config = dict(
    head_dim=128,
    vocab_size=4096,
    activation='squared_relu',
    attn_scale=0.0884,
    tie_embeddings=False,
    init_std_o=0.00739,
    init_std_up=0.0296,
    lr=0.00129,
    warmup_steps=326,
    final_lr_fraction=0.0,
)
Each number is 128 + 32 x the weight over its row's rms, rounded and kept within 0 to 255. Layers, rows and columns count from 0. Numbers have three digits each. The size before them is the row's rms in percent of the matrix's.

# layer 5 MLP down, 256x1024, rms 0.056, rows 215-255, columns 640-767
102:174161177074138089106145092134145141144122150067167161198110114095137131156114140097133199161146113163109184131119095127110158089100194111156120099119139176120138172198156165139137163145148128177096134163180124169078135143145110107062122091118146213156163177101158159141154134138132122100172124096153154128116127111113131130136143131116096150150088161157189095147055037114120130153168
101:157075140128107154094195129144147062059187111127142116172120093137148138108119083143154150111158140186164091095067118095133142094214115028087120089125092178145135149132080129174125111127146138104128060207113106162169145116110131120101122121194100081235102139098132098123135140117144079146122111119082146061122177054124108142130139068186095158084118173130125135118094139124183108195184
096:071131095142132100074115177104131090129129133131064139149124132128122182186113090149118111113159127097076122143112102163107130115143102089147098144118128136105144087148140095149098178107087129118133101088095134115125118188129123128129165144176155089100062127153185112106104085122113182081106137137140111152160107088102103109132143153087101105070159152108135104088139154144144062097112
098:159099142120133147158090157119110120051098147070119112181118145147137146150132058138138130185140106132123055144059139147140186160123106153148113147144060149123164091149171163116152081102104153134132136078139141186125178127140109081126135114211154077073101088138104171109110153143133133151132124179151132162149101162102110120154170144106162115112157128102116140168151124167146089094118
103:066124081141092127171148177140117084161173098194088145091085122124133145114140100146093116137140093136125187137067047104082126130123123144070113111136171118155154107146167089166122141111103076142097119098111140086134108123091135050108102156137116115152158117143125198110171096109082117021132092113155117184166101088107116194171117141152108097157124148159082102173123104046113125123158
100:118166117093097120080122126152165126109108136128104131172127138136100061119152095093112136152150150155182148141181131107063131151100127076071123089135075119164085056122154068153152127149160103110115122079116100177165113131110129070116131172137124141114145149138116135200107159116073088150164116079119133134158127111148163075139156103150039141123153167179155211105141066136126178157084
101:117143158152124160089052099132115137108199113072120143103144157143144127156150103134074123122073109057126093140052160095127137113144140108139183158131126162133093156066128042125142173173121137154090156157105157131084138101132104131151140133145155141130076138157151182158071141155131070153187149132107107113088140106136111138120110127118134175093098152163159152142151187125125156119069
107:139135111167156093128117079185145098131096131153104098121123078092150129084124115128153115138165112090074040113139168102091106103125110063166130090116198097126168131186103166127068075108128111140167093140122107131111116113159073102110100149136123167108048081144156130121043137105127104103117100214145146085092102144182107150107090153137123081159170153081191130142135108152095104145093
096:121114164156127103101061116210102185201129147112174126066062170132133125100121104157176099185110101123131086125178150158138199154143140154151135137139111126130128150121120148086104127164151103178158120092136150091135148125035127143081093136177165141165153133117144166165178173160115176155169160161083135110101111142088124080112098179149100153130158106111183116126094141161142054158147
101:132105098150124128106111175078137129178145116135119092121124161143105069181139144160101173137112068128141151128141123152094115069114103106130094131113133087107149140108106155219068119201077166117171126128113188106083112110194062147118116107137137208136106170115135106122146138160118117104097157149140105103113158146073084126130141156136043142132107175178113168098138095138134068145090
101:139129124130149104120115107095111229166112131156165128152146108101140156113157172127091105135158102130159144110109119129106121139138135144116092119119131118140169158119116167064144078136120096152174119130078110186104127090127146160189162100087098151141161108123127156184115077114111145112127106148152180077134096136131113100176102146084129048049123133143099128191146116109106125188088
105:122086139128128141133203154151077118068158144132079149106141165097148108068096148185130056159177154137143170106069161180182122133129151084161142134118162095141096123137101140074119100089142149127119144083130066112181096156095132132105129204085092082079133140119131147113162193165114149114092145104167137138091103127140151085131137123158114080115127159036112131128168177131094088122129
094:139168052122135166125151113095118109094112100130117115127142172104200113100160142145153123163189140115107079073110140114136127131100091133119088129123250151095114107161106117130141173094082096148139111124123139168156147115197096107084138102096083150113113109172151069138103155186122125143120166155113163075160119186115091105141079133171093146154172149085179185126094116104080075109193
104:106084127148137177171089131182174094162123163128087120086101147141077194122119150135100181098195140168157052118113093194093105153147151065160137147131116120165219106101138118104163100123122174103165119137138095113093106192129141136124125168141182128093081077114091113165078090107091148091176072178168111154174114143143175120127157130218108116128083167094073175155100156088199162158150
097:126137117122077129126177143188159145149138126057123124098129129137073146165163154121109106112093127099130095152088082141107143146093186101084143088141078174097097163100123095108066136133108081186119106146164148123132111128183116072195165138153064095116114123164076115095136144170192099125089148174139101071109181117172105109104164165131131124122075069110179151060103161126135098126097
100:122088172080093093123103121119117119117122066152160153151135097117119131148104088122155222129068134100147147177101164158118180143077118144078133127136148164143060112082178112103094134066163136098140136106169164105167107112091111169106166121090142189098197200104139102170116077159102096072149132099166101115109165089179145134183117155101121074100132082175174072139126121160090150145121
099:122096150078099166186170135110184111155163128132172107129104133153110087039114123157111099132128124139127191140171107083107146152143187103146152053128198147151128155120123118029045145150158176146089090134127147140060177163113129115174081223110138123099211096153049127100116137091133133101107147157102053126152114159040152102142151157150068060146081061072129124141191201108152134153198
099:068123130093177013064088161140133134115172178137161134170182136116078114101098156097099108106075136142175144108159095129056143104111150138150090097120100179082151102129173165125163155098107074062137117128156122091149143115149124188133115139094121148075117129117107196179117154119137156093133170117090102122096176157134097119075141124153121124172067128150142112127131162125153103127062
098:114138161143112098143156123132135133069104122110121120132121140154188137109134123149122111169156150129118078123128156106062120136135110110169133064123126144113156082136164130121101066138094129180138170122154157119103089096107110166154139149116033133134098134194098111122039080125116113148124166120116176158118118086156159126102129132139146118161178118117120146116163145164125136067165
094:133166165098149139097167141145086105141157052064073078087058136135133115101177080118152157132084176154165096109163130155163075141108124229122151113129214135146152115154130161179132118192085099152069103218099110196148163125112140093096109100164130105153100061095132148159143068134172108230098127118172182066194184128073184118138150125129151201137184132109118190125166153154182176150166
102:115070118139124211158166130109192123189107081186112079131162167066115135139158111182105133125163117141127177118124139108121114126105142148166093153113141117143160100156091173110098086081120132147125188063114100151068110129164133044196101145078085153144090146114092128155132122096092158139118122139061114121110113126121131157154124090141116088138152158137133097143134146139105092097113
103:136185141102086089155146081129130132104156122138148110165144125179155132154078105129072084102119087094081115162101185091103112138134126067151142121122149114070161141133146170088114125137091135152108126167088127105188122116107080135146133153129109046124093094138098189168132157068118125124138125078145140130123099165137068099162103168186096088112088146125085099164099080133111128087028
097:147101176162131100123151084085157134126105176141140157080157054142142112142155199096088065075118105059135140170093128153143168134138160102148205194127099116140123169128124080104141169145121089091071172154136152129150115142111133158125095131170111113109137114110079232117138118131101166111133175096114100126188120087103106094077122182098149190134098120179135215115127096125143092182125
100:140119219124133117099186149118088085117151150113091133131115099151114119171134087116123124127125188107202126120171131184078138057130156128112120131154114144145121058139115138147171108129167162154124052138098130125096131171160176128130128129104173112144104115095096255109122123111106117130103122151143152076082102106134164162106118124122137138112115101112128077163201096124184115138118
097:081091125163079150156109130133128102141133133170134155083079098120194092078144211125140074109168104123071142085099172147116118163161094082129128174126077141099087152144113131082083193118137083130119089088079137048101219141136135179109124130120106185135182155124128124111145162139160170150134140163100092112095106105145100150163132077115132084107130172141095120171122069109071091092097
100:158139129174164133120076110082123182130104094131194134148157153170193104156087107118111163111125175088146131139160139093127131146084131132136142110111132113132143124106173101122146133051126142138175107196146117112095117168118091165104125075089079180127121108133062186127097095165176101136073141067207159157160144146127130124155161172115156084144157099119094096106137137081158215171124
095:094130154137140102159118106155118102145158122082150125155135128116067182135147126096136118068130133135123112162143155127104075096084150116114155099119106132109168083135084054126105190125118137070140133138203143194173133112085135162149132158091095129114090134110127153129076155119116096102123158126162104088104156114099171048151105177146078141145147146151122100109199150122146119126146
092:127081144099101192170110154149113146124114153147079127077115148197085167137099107194124156098155149152094087050132124166067098162165093150152174129128167116138200150121134089056131128127146133084082125126173155084142152165116131095171140130099134112143144095097115151200074071133140119095102113205172117171138075138129125107153120135121121107091141110093166142067156139087049187121166
095:080095162115131181133116120192147163144141118192166159110154141093134068134125199135155060097129137163114121146117172154127152133148167152109082134128096135116136095130093114112103106157151079104117195146089113062126117182081135046106170200141100146170211156149193145189173150161082121130116125183132143135099083079124167157093122124144107173140118128097141070129198073154079104184076
100:151143157109107130165137186083126121160111107133106163105101111151104127102150156129177141098096094118107109101091108126123171084141100149156160122109131105141140145073162202176171150125072122156108069107140159107104081114104106203127113154132138123175141103130179099147158149108100150133090088096139086164150101194118146124094105178102136120171120165130120122154119126089152125134129
100:134157077122156114130164098118156106173132142121125131184106155094129072159133135105190141099157113154159172156084147126083179110142167098081150119134123124121071123152142147203079082149139133152143104181063162153116151196179109111081127103140136098123119118137101162087137142135085160120154132105130131118193190092094093144127169166137074102106120123128081144111093115128135131107124
100:113100083136129112090039129146148117173137167168147111116106138142111098134133150155151143158142105139084154128170091130122114138176128207159101144144134097130107058134135065096093126118152120041129187112171126139137138118130125210149131121128133185181206134155071137101169150083127087124150131136137048166105116122118087113132123163163091099167115163107140084145110153081128164101143
102:184152084140119193194159148081134118149128131152148111181162145094160142092160165098131104072103166124174113193145119126069163199160172122124098090130101116086100107138082127105104190109103150120177136122148099139122157166131148162174100189206059126127174173156113101111107114173153123150138143089136132137158144128135130172191119132138093080132155132106134114113131153131137118114140
094:078135152105111123100102118161118210114146101112148172127151133145121114129091148164115110134107108175111143116181089143121168162117068090180134085147144142126159090184212132120155147142144135095091151121099160098162101158125171116100141140123122117047106081145079118174152103185149138119119103107117103088104136161159140103126134158130044156094131144125092142158144158086110152137182
103:106119087097119125174155126083142121137158027120136161077137135137154153155111166139104093121100133152150164234149167113167139119178130179105131117110189147130118137137128155121127092153128104065104155148151162138115129092125143074136151107160106111102129158207101124142184217164124135084139144079145132089143179081116163145124141109076176187146098116122139126159158138164125077191174
098:120126129187153131098110111121143207125088124147148053097134072106174171067098137154101143135108104129108036123068156108140159116149131171143131177136076152162125083113135136052129105111105121114140104114119104133095178178116171134142102112150123083091097093054085098131136148147129114127101065153135079113115076135112119115137098103129114117103116072132145120117130104125126081181167
104:105156130201123108138137077098099141134094145099118106192091175146147158129092098107155150135127100153154120124109125087142161090171157120141150214134126131164117101086162229202143149181176119161147160096130130152124137168157157143103116098129134126106096068137145082190113132078172090146191051147203098205137134152162153134148140145135125148171153135123129145111162153115145117147140
097:122153062120178099135097076197155126103090160143134135116116151156150108173140128156136107140109120105166149182148111106157146146069134104131139036136116127131088186133063171123188166167126148160117068100134185118180083109114122084162097186099181092117120110144144158158107119113173129076115091103070087081121089049156154156081147075110104144084117131157102093112107123136101098083093
099:096157104168174093150088120127158133191131178162187078155120136095149146135209119179148113138157110185110133129187108150111127147095130166075186135118121144163111059168147087095028135143101115157181116122169089088113058112175176148094090110139100134165149057138132173092130124071121089163163143090105126140125122101144131117096167076141062123164157076111167102097091132171164120107147
106:160074104086100115114124124103081124111104095089129084124145089168153108089091117131132166119103090089057162149104160100131114107080089126164103117137212174112179114129100150133060107081109079112127121125119105081136106158142019130181090096133025166056140134153154157154094097097138100121087087163136100101148138166089089115125087116072128142154119130119162087074090134075093138137089
132:138137190185108142124097069158177104101111112197113105064160134134101115084080137133186112125098189087136125114106116083090148138167121122096145090132084130183128136112143095120082155077182160129173113107118106113160104107149126146076224123123139153072165119084199158145082090140117063136141112133156135143107124119105135117118174170121077091105213135163152131115136137140122146136117